python train.py --num_attention_heads=2 --num_key_value_heads=2 --head_dim=128 --vocab_size=8192 --hidden_act="tanh_gelu" --norm="layernorm" --positions="learned" --init="normal" --init_std_qkv=0.0533 --init_std_up=0.0533 --lr_head=0.00696 --decay_shape="linear" --max_seq_len=1024 --train_tokens=479000000 --max_steps=7309
Each number is 200 + 30 x the weight over the matrix's rms, rounded and kept within 0 to 999. Layers, rows and columns count from 0.

# down: layer 4 MLP down (transposed), 1024x256, rms 0.213, rows 490-516, columns 128-255
# up: layer 4 MLP up, 1024x256, rms 0.118, rows 491-517, columns 128-255
down490,206,177,256,215,199,195,169,184,216,196,182,205,258,185,215,206,255,251,240,264,106,145,171,209,238,174,126,165,125,258,221,185,243,214,185,195,134,143,216,209,195,196,200,220,219,199,153,184,231,177,202,179,243,192,191,210,192,191,209,211,225,133,236,179,185,187,158,210,193,218,226,202,195,179,177,188,200,229,141,215,192,199,138,252,176,210,195,229,210,229,178,202,189,192,203,150,239,216,157,199,281,203,231,246,228,162,213,211,255,120,212,192,188,208,182,192,232,156,204,220,224,169,221,169,221,163,169,200
up491,212,192,146,226,179,206,191,163,198,207,190,234,178,203,230,160,225,239,184,247,192,155,156,182,213,181,200,232,183,211,162,192,202,210,213,186,204,161,224,231,168,201,207,223,193,239,166,240,193,271,232,219,198,222,205,223,159,179,213,197,151,217,214,222,186,188,158,209,199,218,203,140,192,189,217,211,233,225,262,172,191,227,217,164,202,174,208,229,214,251,252,218,228,218,202,212,243,180,200,201,180,163,147,257,181,162,208,230,211,288,213,181,159,192,206,191,216,207,173,254,178,242,229,191,196,214,177,257
down491,274,228,161,209,174,199,171,232,262,179,225,170,233,250,222,174,215,163,230,128,215,232,233,131,196,140,175,174,166,170,175,223,204,162,192,225,198,239,202,251,178,241,194,178,209,211,163,175,207,203,207,253,137,211,233,178,209,212,191,206,243,218,189,140,172,246,215,210,238,168,183,231,189,163,215,215,176,215,238,247,179,184,169,199,164,162,200,202,186,219,260,179,192,171,209,201,193,244,185,161,232,172,211,162,231,245,198,188,169,145,208,239,213,225,232,199,173,218,223,185,223,162,212,153,201,186,247,248
up492,225,151,221,213,204,257,164,146,230,222,190,181,217,173,197,204,204,177,236,135,188,230,211,204,182,181,200,217,176,224,213,189,170,231,224,130,256,183,263,182,255,184,231,160,289,215,168,171,105,208,166,223,217,194,182,203,228,152,213,167,186,226,174,211,172,233,207,214,243,164,152,218,222,213,179,154,217,241,210,140,224,197,187,158,168,242,121,182,171,214,237,190,156,234,199,170,138,251,180,231,194,227,179,235,236,224,224,194,209,226,207,208,216,279,123,182,187,217,268,130,238,192,166,172,185,224,148,190
down492,164,205,230,181,209,119,181,214,154,245,202,159,170,222,190,195,152,186,163,172,205,240,188,251,252,213,195,163,210,197,235,188,205,144,182,245,215,209,178,224,221,186,185,223,156,202,227,216,163,214,215,137,259,106,219,160,151,220,207,209,196,177,267,187,197,192,200,181,217,138,157,193,178,276,225,176,191,194,272,204,227,204,193,190,280,143,208,249,275,188,211,234,236,173,229,273,220,234,162,261,150,178,138,223,223,195,173,222,255,229,179,206,184,188,299,205,202,207,163,231,228,234,232,196,227,219,181,212
up493,206,164,186,238,207,198,226,230,181,250,223,184,182,198,225,230,203,160,164,220,197,215,227,243,204,241,222,226,236,213,164,190,132,203,200,209,178,185,193,209,233,205,196,196,209,162,217,192,187,186,195,206,193,184,202,208,230,190,208,151,201,222,236,210,255,229,192,236,186,185,168,238,139,165,175,198,206,209,216,146,248,181,217,203,207,200,144,235,274,189,156,184,200,168,187,203,198,185,194,188,209,167,179,171,172,211,198,181,165,238,199,143,185,191,210,204,222,166,180,225,222,231,216,211,194,202,191,225
down493,216,165,201,196,182,167,190,213,222,160,195,243,174,202,214,200,222,168,241,189,260,260,183,225,195,224,215,198,211,185,180,199,232,154,219,205,220,201,262,228,183,191,185,211,190,193,192,231,210,233,213,176,207,155,153,192,227,193,222,239,212,202,194,194,227,164,204,188,215,192,183,165,216,185,188,166,253,177,282,194,175,231,214,166,163,132,199,168,168,179,190,159,154,228,223,204,210,172,158,243,165,214,241,190,190,195,219,182,181,219,182,224,178,201,194,191,194,256,194,180,173,217,194,188,192,212,235,166
up494,169,211,177,153,255,174,233,218,238,177,266,194,165,196,178,195,178,157,180,181,172,198,188,225,157,270,157,208,196,200,170,180,191,212,230,196,192,197,205,210,210,170,194,183,195,124,252,161,189,187,192,204,213,206,184,189,227,176,230,184,217,213,186,169,161,189,185,244,213,211,196,182,190,198,203,191,235,206,197,147,223,210,173,189,216,187,192,161,218,206,164,199,285,197,161,216,190,198,180,172,175,202,210,218,169,182,186,197,204,175,225,165,206,256,193,256,237,223,213,211,219,170,209,193,181,227,214,168
down494,235,197,236,201,157,162,135,225,191,195,166,177,284,164,167,196,229,201,179,216,200,240,181,230,231,225,182,176,215,205,178,184,176,208,211,221,187,165,178,185,226,172,217,169,158,191,229,197,223,207,205,175,195,253,209,227,199,254,275,221,161,220,190,165,222,208,231,204,221,191,159,258,160,136,143,173,189,244,239,223,168,216,224,177,148,186,224,219,206,212,225,171,221,177,208,209,188,258,210,226,182,186,187,242,185,195,201,189,204,231,133,203,248,182,160,211,189,228,215,198,227,208,196,234,224,263,169,164
up495,216,184,166,191,195,197,170,231,177,220,218,179,232,210,192,196,169,212,245,221,171,201,239,235,190,153,215,212,198,200,206,203,200,239,223,172,192,215,209,219,159,208,221,180,171,139,177,220,186,233,185,214,214,204,197,201,223,220,208,217,219,229,195,198,208,223,197,199,199,199,186,199,211,221,159,209,247,221,205,238,159,225,224,217,201,237,230,184,239,208,244,279,189,218,180,198,258,200,224,217,224,204,182,221,201,196,214,191,190,201,200,165,246,176,179,224,198,224,193,141,190,183,190,234,232,209,173,206
down495,213,200,193,193,201,186,221,172,197,233,191,190,202,216,219,171,232,223,166,180,224,187,203,225,166,209,176,208,211,172,187,187,188,141,185,202,172,253,177,220,235,197,214,207,207,217,203,182,233,196,192,235,210,187,229,230,185,147,215,206,211,174,230,176,211,175,200,221,169,187,196,193,186,178,207,241,181,206,225,176,193,167,183,173,184,163,130,205,174,223,137,239,220,250,167,200,202,231,242,177,187,233,184,151,178,158,173,198,176,196,201,223,200,244,175,194,182,224,197,200,186,192,214,225,193,186,195,232
up496,215,221,190,190,220,249,235,192,170,224,205,196,198,221,191,194,146,186,246,212,216,193,238,202,205,231,254,182,214,238,222,212,204,178,185,200,229,199,168,189,161,230,190,145,225,192,202,207,228,228,171,221,211,237,175,157,162,159,203,205,212,231,196,179,201,178,184,190,191,230,207,225,179,180,196,198,210,218,198,204,215,198,180,200,204,190,203,214,191,124,237,198,209,230,207,256,184,271,229,216,207,206,188,233,206,221,185,198,166,202,229,183,227,160,223,218,172,214,237,177,167,250,217,173,215,196,224,189
down496,136,213,186,225,158,203,212,207,209,221,224,190,190,215,191,214,204,204,199,216,180,213,187,195,257,237,193,164,170,169,198,202,228,247,225,207,139,223,175,208,218,209,214,195,176,174,239,184,200,212,148,226,224,183,183,209,180,215,220,217,235,167,152,177,189,211,143,148,201,146,227,200,204,203,178,230,203,208,192,227,216,190,237,156,165,163,222,188,187,172,203,223,212,229,241,260,220,173,212,237,232,200,242,195,216,145,198,177,187,193,222,219,228,171,262,185,230,247,199,197,195,236,192,174,198,189,168,158
up497,187,233,197,122,188,196,166,207,253,179,199,279,221,196,168,147,209,182,179,220,200,233,250,202,295,159,164,172,208,227,179,201,249,139,210,235,218,240,301,232,207,218,248,170,175,205,217,174,187,211,153,235,148,151,221,205,260,160,161,241,235,204,180,177,158,195,184,208,220,259,195,209,205,208,180,222,216,170,226,185,167,164,143,283,190,226,203,153,203,201,163,220,178,200,224,225,224,184,221,212,209,164,189,188,154,181,245,202,181,170,142,256,197,181,237,211,200,181,202,213,227,183,207,199,192,196,246,147
down497,168,153,235,220,232,223,189,226,202,195,163,237,196,184,197,174,125,202,162,219,153,181,197,192,203,194,168,205,201,215,196,204,258,202,234,222,117,205,222,233,159,203,204,217,181,229,184,199,224,149,197,144,269,214,173,210,194,222,239,143,181,148,215,231,264,189,245,186,176,235,155,216,152,165,205,241,251,235,199,234,205,172,166,194,178,188,197,222,203,207,204,220,152,190,208,150,258,213,116,226,195,138,216,227,241,233,139,192,243,254,223,157,212,217,220,245,129,208,276,198,223,193,265,266,225,195,164,212
up498,224,260,164,205,174,223,215,168,232,227,213,171,159,205,179,191,245,201,167,146,176,205,169,199,187,177,280,181,178,210,217,229,187,160,187,169,254,202,142,178,219,238,218,178,201,205,173,211,203,194,207,196,211,205,200,179,178,174,222,215,261,156,216,171,231,206,215,219,219,225,204,216,191,268,208,201,202,252,214,238,160,196,198,181,142,237,183,179,180,186,223,170,243,209,197,220,223,228,204,194,216,210,209,204,156,233,239,210,189,228,213,137,240,205,183,245,241,213,205,230,155,182,221,193,216,136,130,213
down498,185,170,217,199,210,211,181,196,166,202,156,219,181,213,163,181,188,252,229,210,191,211,170,200,189,219,206,214,223,230,124,201,222,213,229,174,179,243,226,191,170,233,188,220,212,211,199,164,202,198,102,201,145,211,160,155,147,250,193,153,178,218,199,228,228,213,186,243,141,127,255,162,245,326,137,230,224,176,148,193,196,154,187,233,182,284,159,215,158,134,208,200,192,167,206,212,179,227,238,198,217,197,173,193,229,224,194,197,199,203,170,203,136,178,267,205,196,225,185,216,188,208,214,196,252,197,184,214
up499,223,166,191,218,215,218,236,217,206,164,189,208,219,221,198,215,182,170,182,191,219,184,214,200,204,235,182,253,180,192,182,228,232,193,193,234,199,174,174,170,212,192,200,177,150,211,204,170,204,195,173,210,171,230,209,233,231,169,189,206,208,230,186,210,258,188,142,229,190,196,175,179,213,215,164,191,217,210,187,174,208,210,232,186,223,241,200,196,238,194,238,215,244,209,204,178,207,171,236,211,199,173,206,211,150,198,251,167,210,190,184,202,214,237,189,172,184,206,167,232,239,203,160,184,217,245,253,182
down499,185,181,156,207,237,205,225,198,197,180,178,264,245,155,244,220,209,218,210,211,221,193,178,238,165,195,185,188,201,211,167,186,233,174,209,202,188,183,187,239,223,203,211,198,222,189,180,221,173,167,168,198,266,182,243,190,224,189,193,259,196,194,239,180,163,187,193,161,186,162,165,211,214,190,189,185,276,254,202,212,163,197,188,228,215,173,164,143,194,213,192,182,202,184,186,161,180,161,191,210,201,204,227,204,210,204,182,188,216,182,221,150,186,178,177,152,203,208,182,198,227,185,207,213,195,195,176,195
up500,204,227,210,168,210,191,171,164,173,189,170,203,173,206,249,203,238,217,212,187,223,194,173,224,201,173,175,199,185,203,170,163,200,168,201,199,199,171,216,253,181,156,216,178,186,184,193,253,192,165,222,199,157,203,161,159,205,147,173,142,212,193,260,206,166,191,160,207,245,236,177,170,206,203,186,225,204,177,202,171,228,221,226,161,226,194,220,227,211,189,220,253,223,175,189,191,263,123,209,229,206,207,209,224,199,204,179,205,208,181,185,204,193,234,168,220,184,210,170,176,236,228,213,186,196,181,183,219
down500,224,165,208,228,152,205,156,161,200,256,183,192,180,220,202,201,212,202,195,186,170,189,174,219,173,188,194,155,248,179,211,218,200,162,183,243,198,148,203,175,198,206,209,174,216,217,185,189,202,158,202,181,177,200,194,176,201,183,179,183,228,212,215,162,216,206,217,191,219,201,244,252,227,236,163,159,239,194,191,211,186,224,197,209,258,166,177,207,254,204,182,234,181,178,252,195,181,212,188,233,257,148,163,187,203,232,159,200,157,205,199,264,150,212,202,203,204,235,198,200,226,182,183,213,193,215,208,192
up501,181,234,207,182,167,241,190,181,207,217,207,173,251,193,212,238,218,155,248,225,221,202,164,180,249,193,185,206,173,184,234,261,180,166,166,182,207,147,217,252,206,230,190,205,183,243,133,224,258,171,287,172,188,235,197,188,169,221,186,218,245,157,178,146,250,173,210,134,206,189,172,209,219,175,184,198,202,206,196,192,224,190,225,220,143,188,181,239,188,196,226,171,211,242,227,266,183,191,204,210,267,171,206,197,231,155,217,154,232,210,192,225,210,236,231,255,231,148,228,207,183,210,223,191,213,162,189,188
down501,144,145,221,228,194,239,171,144,180,178,183,186,264,185,267,263,172,173,180,246,234,203,197,128,208,182,197,202,171,200,168,258,210,199,213,216,254,145,165,210,162,219,217,192,205,205,192,198,224,180,190,141,183,217,196,206,195,238,191,209,261,159,179,184,169,243,152,202,198,233,200,171,205,222,210,216,176,201,211,234,204,160,232,188,210,155,202,228,223,193,183,142,197,200,261,200,181,202,270,191,246,221,144,184,192,219,185,226,167,210,208,174,242,212,198,221,178,186,218,202,200,240,200,157,166,160,212,189
up502,194,150,205,181,275,203,170,179,215,197,170,255,180,218,140,240,208,186,197,215,211,236,252,147,251,195,191,257,203,220,205,205,200,214,192,239,249,193,202,190,189,259,150,202,216,226,208,171,210,258,240,213,219,201,183,197,186,165,216,176,169,168,203,222,227,179,167,188,192,170,208,180,198,226,181,211,245,175,185,176,228,231,237,167,244,178,199,172,250,201,184,201,227,301,218,213,188,241,238,214,190,251,204,173,146,219,193,180,200,204,168,182,186,194,172,170,212,196,234,165,120,139,208,153,263,158,165,246
down502,179,258,209,199,184,196,212,170,280,179,193,227,233,197,180,259,257,231,164,232,188,210,177,214,211,219,236,219,232,217,244,226,210,170,196,165,163,209,94,160,208,157,210,186,164,204,201,222,166,241,230,216,217,248,245,208,157,187,200,204,190,227,188,203,219,246,194,188,192,190,199,199,229,190,200,217,237,179,138,226,262,201,167,259,212,189,199,159,190,196,223,181,166,192,157,158,168,150,198,228,199,134,215,158,247,178,184,207,212,190,134,187,248,226,217,222,226,197,207,200,160,195,233,197,208,214,179,198
up503,170,235,176,176,166,236,255,214,212,198,193,269,164,193,226,194,204,191,246,167,84,166,179,216,203,186,184,198,172,185,161,249,250,165,212,195,167,212,216,152,220,203,198,181,206,221,166,217,185,234,227,224,175,206,166,233,191,284,187,176,138,207,158,158,207,197,179,203,241,199,242,213,167,182,203,204,191,180,207,234,209,173,146,191,223,163,201,228,214,222,252,178,230,154,169,249,271,156,175,221,196,214,176,216,186,208,184,223,211,195,181,195,241,227,182,165,218,149,203,186,178,193,196,206,179,218,220,234
down503,218,196,175,207,219,183,186,203,192,245,161,195,211,183,187,225,202,207,162,169,251,143,201,211,249,218,170,208,191,219,250,162,230,186,138,167,233,172,177,168,249,185,169,221,221,196,160,223,219,195,222,177,237,202,237,218,142,207,225,172,205,203,242,187,215,180,204,175,177,180,227,169,211,192,187,230,219,220,207,225,210,233,182,200,232,151,219,198,244,191,209,185,235,236,237,213,221,201,207,198,204,130,199,236,212,219,221,248,170,239,226,178,196,192,223,164,213,224,212,245,222,200,184,147,196,211,179,230
up504,199,224,213,180,203,171,175,194,210,168,241,196,153,192,155,202,244,172,195,182,206,193,188,192,207,198,177,210,194,239,161,138,205,213,220,198,197,182,192,146,207,245,213,184,193,247,154,184,208,172,184,168,201,198,157,206,182,165,184,199,182,208,173,107,224,208,181,220,187,179,146,185,217,167,226,183,157,196,245,237,219,245,220,151,232,193,192,219,172,169,211,226,254,220,194,182,206,216,192,204,235,230,179,187,181,243,260,124,165,223,222,242,176,243,206,196,225,247,187,191,241,183,201,194,192,147,176,197
down504,159,194,158,219,206,201,169,169,180,185,201,256,174,257,189,226,207,225,224,220,241,224,146,225,242,188,242,184,218,137,225,173,237,246,221,176,196,180,204,211,155,150,208,230,232,155,167,150,210,236,177,249,205,156,188,214,216,172,196,209,213,211,184,227,220,187,154,192,184,212,212,204,213,163,192,205,225,187,185,238,199,163,184,208,210,231,175,185,192,219,172,217,203,188,249,148,205,270,199,217,202,190,175,218,204,209,287,197,213,188,193,209,207,213,166,202,206,169,160,189,182,179,194,182,195,253,217,175
up505,215,168,140,173,221,209,218,191,206,184,229,249,194,167,224,178,227,188,170,214,138,191,126,159,269,220,174,232,179,183,209,240,208,278,185,216,209,207,203,202,249,231,198,252,202,206,206,208,207,227,188,196,161,187,217,173,211,184,211,183,169,162,211,158,170,235,204,211,163,182,175,149,232,235,204,224,236,224,153,174,230,245,205,195,216,263,244,209,173,242,261,199,209,184,202,198,217,150,218,145,174,204,215,234,185,181,177,201,165,165,195,205,252,165,194,185,195,187,239,210,206,212,175,181,190,198,215,226
down505,216,193,254,206,235,270,180,201,200,203,196,163,240,206,215,222,249,184,182,196,222,196,166,183,217,188,193,178,205,187,208,193,210,202,209,212,256,192,173,182,181,237,212,183,184,160,252,235,215,154,150,185,184,169,200,177,215,205,161,128,226,226,208,257,232,231,232,159,191,238,224,200,223,142,201,206,242,208,228,181,235,234,237,199,177,196,165,211,152,202,177,209,228,224,229,244,231,155,276,254,169,220,177,147,210,252,163,220,186,162,203,226,248,180,181,231,191,183,226,224,209,131,263,167,181,143,188,241
up506,215,169,215,209,237,265,141,194,228,181,190,201,167,147,177,228,241,241,220,230,179,244,178,225,212,202,218,174,190,170,206,157,189,256,162,172,188,155,197,182,161,157,211,265,167,194,245,233,210,171,145,203,197,226,220,183,180,235,174,180,152,245,183,193,233,200,154,190,235,197,223,221,159,177,187,213,255,226,204,172,293,221,238,202,184,174,170,262,191,211,185,172,197,239,144,153,231,182,201,208,224,215,215,216,226,233,203,146,191,238,132,156,191,164,216,220,202,276,156,196,222,215,189,193,144,112,246,187
down506,118,155,230,219,217,191,166,201,229,239,192,185,255,189,153,225,180,202,174,202,235,191,206,200,249,236,160,234,173,205,168,111,195,205,130,205,166,185,232,176,207,227,239,227,238,216,224,240,214,219,204,159,163,215,147,202,177,172,138,175,190,236,166,219,202,190,244,191,225,216,196,149,211,184,221,239,177,229,210,182,243,194,190,183,251,230,204,217,167,178,227,159,131,207,169,178,171,174,159,195,185,189,222,221,188,220,210,212,201,204,236,203,161,212,158,182,182,230,226,192,229,256,133,191,216,260,233,192
up507,185,222,219,167,185,177,223,190,280,221,252,184,184,191,236,199,258,233,207,224,217,192,198,253,220,220,185,193,203,183,155,207,191,192,210,206,289,213,215,183,143,245,192,200,125,166,252,180,177,191,172,198,196,243,202,212,192,223,247,194,228,168,162,188,180,180,208,224,202,267,208,214,226,164,202,119,207,203,183,162,210,223,260,214,139,197,220,218,214,193,186,226,237,206,201,148,157,201,169,172,126,197,175,168,252,188,188,235,199,247,194,232,189,173,153,186,169,229,196,213,203,237,270,172,178,215,217,200
down507,217,191,212,229,199,190,210,160,259,222,217,212,222,229,239,236,188,209,207,215,184,228,227,190,205,206,166,217,249,210,241,172,195,186,194,163,189,229,210,213,171,210,216,161,163,176,211,184,215,193,203,217,176,206,176,166,191,173,248,208,201,165,243,184,193,227,239,205,151,175,205,224,156,157,131,163,177,306,214,185,176,184,131,205,210,184,173,186,195,178,231,239,211,195,215,219,254,168,169,131,257,191,200,221,189,212,234,189,205,182,208,155,180,223,244,103,215,191,162,155,174,215,172,195,180,241,179,200
up508,190,192,208,184,256,183,199,186,197,209,215,213,204,162,170,199,205,193,181,247,234,213,223,198,175,231,180,194,228,200,211,211,219,233,206,216,193,207,190,202,201,208,185,198,106,206,184,157,260,165,200,184,140,201,166,156,146,186,192,169,211,191,162,191,220,193,197,228,198,232,166,202,228,194,239,174,187,196,223,186,185,182,216,180,199,222,226,201,174,181,238,196,195,195,149,193,239,206,174,231,222,181,158,227,239,169,218,217,183,215,199,152,149,247,193,120,205,251,183,256,249,242,227,223,211,146,182,249
down508,155,147,226,260,193,250,219,156,232,210,141,216,215,166,164,213,196,186,157,221,219,189,170,192,245,185,230,176,200,153,218,194,188,249,242,246,180,185,272,227,227,233,192,202,233,238,238,205,291,185,172,158,142,226,212,189,223,212,241,174,146,146,229,208,205,239,240,242,207,197,164,211,155,191,153,179,171,180,169,197,211,263,208,233,177,262,191,157,214,193,200,182,179,237,182,188,189,263,140,149,200,150,197,210,184,187,186,238,175,213,168,250,175,177,112,206,189,175,215,142,218,229,296,246,235,257,178,187
up509,200,185,189,236,231,204,223,245,241,215,198,180,191,189,187,218,165,209,173,207,137,209,233,192,232,243,195,240,177,216,203,215,216,193,210,236,203,223,201,182,214,195,191,149,176,210,198,200,190,194,214,211,185,226,178,173,203,208,223,176,207,204,239,174,135,178,210,166,188,274,178,250,166,186,181,221,200,223,183,174,146,201,192,199,210,198,177,202,225,218,189,203,185,188,228,222,210,193,192,159,153,204,161,205,197,160,256,202,219,174,161,177,236,193,196,167,217,174,212,197,193,190,190,175,186,211,185,178
down509,190,187,223,158,184,223,199,189,155,264,194,222,207,240,230,222,172,181,251,234,230,191,207,215,209,155,164,214,216,192,230,245,175,241,171,202,175,168,204,196,203,198,238,190,204,210,190,169,204,201,201,239,191,191,245,240,146,196,201,194,168,169,186,232,205,184,193,246,251,219,196,191,177,179,223,210,219,177,220,182,177,178,165,214,216,177,193,211,200,196,244,205,216,200,151,206,182,136,246,207,169,182,167,202,186,186,195,213,176,213,226,193,216,165,168,191,232,209,229,240,129,190,192,188,187,165,237,181
up510,218,176,215,167,189,178,246,210,200,203,179,223,186,182,175,179,221,167,190,217,211,199,216,245,177,219,203,180,212,228,176,178,184,198,163,205,212,199,236,211,206,228,175,222,209,265,222,243,225,180,161,168,178,158,211,199,222,183,174,194,174,171,224,187,238,231,186,192,166,172,231,221,165,177,195,227,227,202,209,244,244,217,192,211,181,220,186,212,234,223,268,197,216,226,194,156,239,204,179,222,199,199,207,221,154,216,195,219,238,198,203,130,194,206,178,181,212,175,134,188,168,200,158,226,216,255,218,230
down510,186,207,188,178,239,222,187,204,181,183,224,214,201,169,180,191,207,227,210,162,193,217,168,162,203,202,187,236,185,204,234,194,187,167,209,232,212,208,185,255,213,188,219,194,219,176,171,154,184,176,218,236,238,158,177,207,189,193,222,231,194,211,152,231,132,181,200,198,195,207,183,184,230,257,183,221,165,202,212,215,178,220,193,198,221,157,184,221,188,217,191,222,167,183,225,223,175,224,219,215,206,175,191,114,249,189,194,164,150,209,146,188,208,232,136,189,231,229,268,225,232,170,193,189,193,195,239,163
up511,108,258,222,193,215,248,289,196,219,192,175,200,169,227,259,196,176,144,221,210,170,196,190,196,220,173,199,254,204,213,153,194,200,285,149,191,182,217,203,256,221,237,212,170,152,207,262,258,233,175,178,201,224,204,164,213,170,170,180,232,203,195,169,207,226,198,227,226,235,180,165,210,159,168,207,216,227,229,164,157,207,169,195,164,167,205,149,176,158,181,204,195,153,186,170,240,240,249,173,180,188,199,186,186,257,230,197,265,217,273,174,172,218,212,170,174,227,188,189,193,201,181,227,175,153,187,215,175
down511,168,214,159,223,148,252,182,243,198,242,190,179,185,158,216,227,144,175,181,220,204,197,188,222,185,228,230,192,246,217,196,225,153,227,145,187,204,194,222,204,193,227,161,152,235,232,160,195,221,227,198,147,160,220,96,183,243,175,218,190,235,229,200,207,200,183,225,194,247,207,188,205,267,234,225,179,217,193,246,173,188,204,275,232,168,228,196,193,199,215,129,189,248,247,188,184,189,178,210,230,273,225,197,185,201,174,165,259,199,257,152,155,193,192,242,156,174,221,210,211,204,149,230,215,187,211,178,176
up512,196,212,235,217,207,169,221,167,179,211,234,195,183,236,259,253,238,203,215,154,208,167,172,188,213,181,208,217,147,124,181,217,198,228,228,212,199,251,227,215,252,219,200,165,165,169,185,143,230,202,194,161,158,264,171,193,208,214,154,239,251,198,197,168,219,222,228,246,190,226,176,198,158,201,187,170,182,205,194,165,179,218,223,128,218,173,208,187,198,200,179,157,154,186,187,174,215,221,237,231,203,228,170,222,212,158,157,193,216,205,216,168,176,184,189,220,229,139,199,193,213,254,175,218,180,156,179,213
down512,229,182,232,171,208,227,199,193,230,227,232,218,264,146,170,154,183,177,177,178,197,178,229,201,213,193,187,237,239,243,242,224,226,246,159,181,195,167,219,200,202,204,166,194,209,209,154,192,189,210,210,203,162,206,188,224,280,203,215,225,179,188,166,223,198,202,199,167,256,220,163,236,183,168,223,216,229,167,199,230,198,224,198,202,214,196,191,179,201,197,195,226,197,188,150,222,236,184,159,183,188,177,184,193,268,120,230,217,193,171,236,187,186,154,196,193,218,185,199,243,239,223,198,222,197,205,190,143
up513,215,167,230,138,196,191,174,219,233,268,231,215,179,190,208,199,117,231,219,222,256,195,211,213,249,203,198,236,210,244,144,131,146,265,134,150,200,157,240,153,185,210,181,204,219,201,240,180,226,224,218,103,187,193,178,175,180,152,224,201,190,223,307,202,254,208,183,146,179,228,207,217,229,232,219,168,218,196,175,226,152,223,215,233,194,226,184,177,162,252,277,267,206,168,159,166,191,282,210,176,238,200,202,202,153,208,218,203,229,175,190,201,195,212,195,145,206,170,152,241,190,202,187,178,163,250,236,186
down513,137,170,217,255,236,175,174,191,182,235,170,177,176,201,164,284,239,190,218,222,197,262,169,235,205,190,231,137,172,244,240,245,241,183,223,184,203,214,225,194,138,273,182,232,218,172,258,187,238,218,214,204,200,194,212,189,251,197,145,176,218,134,216,197,200,183,172,237,215,214,174,217,224,223,256,213,195,178,181,208,231,172,224,201,168,183,205,215,215,196,211,235,220,192,193,162,217,212,267,207,229,286,160,193,172,232,193,135,212,179,227,198,214,218,186,201,246,195,193,232,127,197,186,159,157,182,249,170
up514,257,156,216,212,194,187,207,206,205,142,228,186,173,216,217,214,245,235,211,209,184,156,218,202,187,173,256,269,202,220,187,216,240,216,198,228,234,210,230,242,289,207,185,159,214,160,209,211,159,167,197,165,163,193,221,189,191,196,210,141,222,262,212,213,228,225,187,197,230,218,124,244,235,210,182,199,215,183,141,150,181,191,167,155,181,182,170,216,196,174,209,220,192,221,208,187,234,200,215,165,220,185,230,239,188,172,173,217,237,213,192,181,205,186,199,229,251,205,206,179,154,182,200,245,184,242,183,219
down514,161,177,211,170,154,212,216,189,209,197,207,236,238,224,226,203,223,211,212,156,162,222,156,123,215,221,196,224,222,205,229,170,196,163,198,185,232,222,179,214,165,199,228,198,148,223,129,191,224,204,208,191,171,214,204,150,163,190,191,185,162,202,230,213,225,214,211,207,163,212,229,208,186,189,213,193,185,217,182,208,247,234,213,209,216,189,208,153,192,238,225,143,165,175,218,219,187,219,231,225,165,212,219,189,247,201,157,199,149,176,139,219,186,238,190,171,247,243,210,192,253,196,194,178,184,249,203,176
up515,202,177,221,216,145,234,211,211,163,133,187,195,255,249,202,185,164,197,212,222,166,171,181,191,181,197,206,206,160,224,199,195,207,198,265,184,243,209,213,203,144,208,243,223,266,224,150,219,207,220,202,171,240,216,164,187,234,199,239,171,212,130,255,181,224,187,220,171,232,217,195,163,221,208,204,192,199,219,243,278,169,180,164,222,150,220,151,221,156,167,140,211,231,221,232,204,159,233,184,191,167,295,170,186,194,188,212,206,250,216,206,146,165,183,172,228,230,181,167,199,169,217,158,178,261,228,176,212
down515,194,235,196,172,186,234,238,202,208,242,250,214,164,218,161,216,171,190,175,231,205,176,226,179,250,208,215,218,221,230,180,240,147,241,174,229,202,228,191,196,204,206,223,209,137,202,206,205,203,180,156,216,221,212,162,188,218,215,212,259,243,281,153,154,173,227,185,195,223,197,201,239,195,153,214,206,223,222,212,200,274,201,170,193,262,207,235,137,194,174,206,228,214,173,200,188,229,245,216,253,156,191,286,260,161,248,169,199,154,186,222,168,204,193,169,184,227,190,159,184,176,185,228,199,135,195,178,229
up516,173,224,217,191,187,173,207,193,214,270,224,206,198,257,173,194,175,179,225,182,159,154,184,242,182,221,197,227,188,191,201,199,210,184,180,154,154,209,208,221,208,227,186,194,189,167,253,211,227,161,191,227,211,191,174,263,170,207,196,206,187,182,209,195,223,236,187,271,208,200,226,219,213,192,181,231,194,225,208,215,265,156,213,192,214,193,171,169,201,175,216,173,204,179,201,192,211,196,200,219,199,215,208,178,175,149,197,175,183,192,195,212,247,231,155,174,175,189,166,220,199,167,228,186,204,161,209,201
down516,189,138,176,198,221,170,186,203,204,236,209,176,205,216,192,232,233,198,198,193,207,227,229,236,191,168,168,211,200,201,208,208,193,207,208,223,184,195,231,203,207,184,239,193,183,243,197,231,184,172,178,200,220,178,187,212,196,207,225,170,191,192,248,160,163,175,175,152,218,218,227,197,196,183,179,189,187,205,184,208,209,200,205,187,250,195,202,241,235,186,226,164,193,251,182,221,221,190,219,154,208,141,166,200,202,213,252,198,192,207,247,144,221,169,145,238,202,164,217,199,209,214,229,211,206,190,162,197
up517,204,233,162,157,191,227,154,269,162,198,270,254,209,219,229,208,235,240,165,173,239,204,247,154,235,220,143,218,192,179,139,166,154,206,196,215,201,184,208,168,270,216,181,219,161,218,180,258,237,212,268,182,208,271,183,163,234,126,146,177,180,165,166,207,205,189,197,176,204,240,160,203,197,192,224,217,117,194,206,247,140,218,183,255,175,230,215,193,186,143,226,242,160,198,203,203,116,230,198,212,274,259,202,210,148,133,157,179,250,131,197,172,203,146,193,209,196,230,185,160,232,221,187,261,263,203,171,255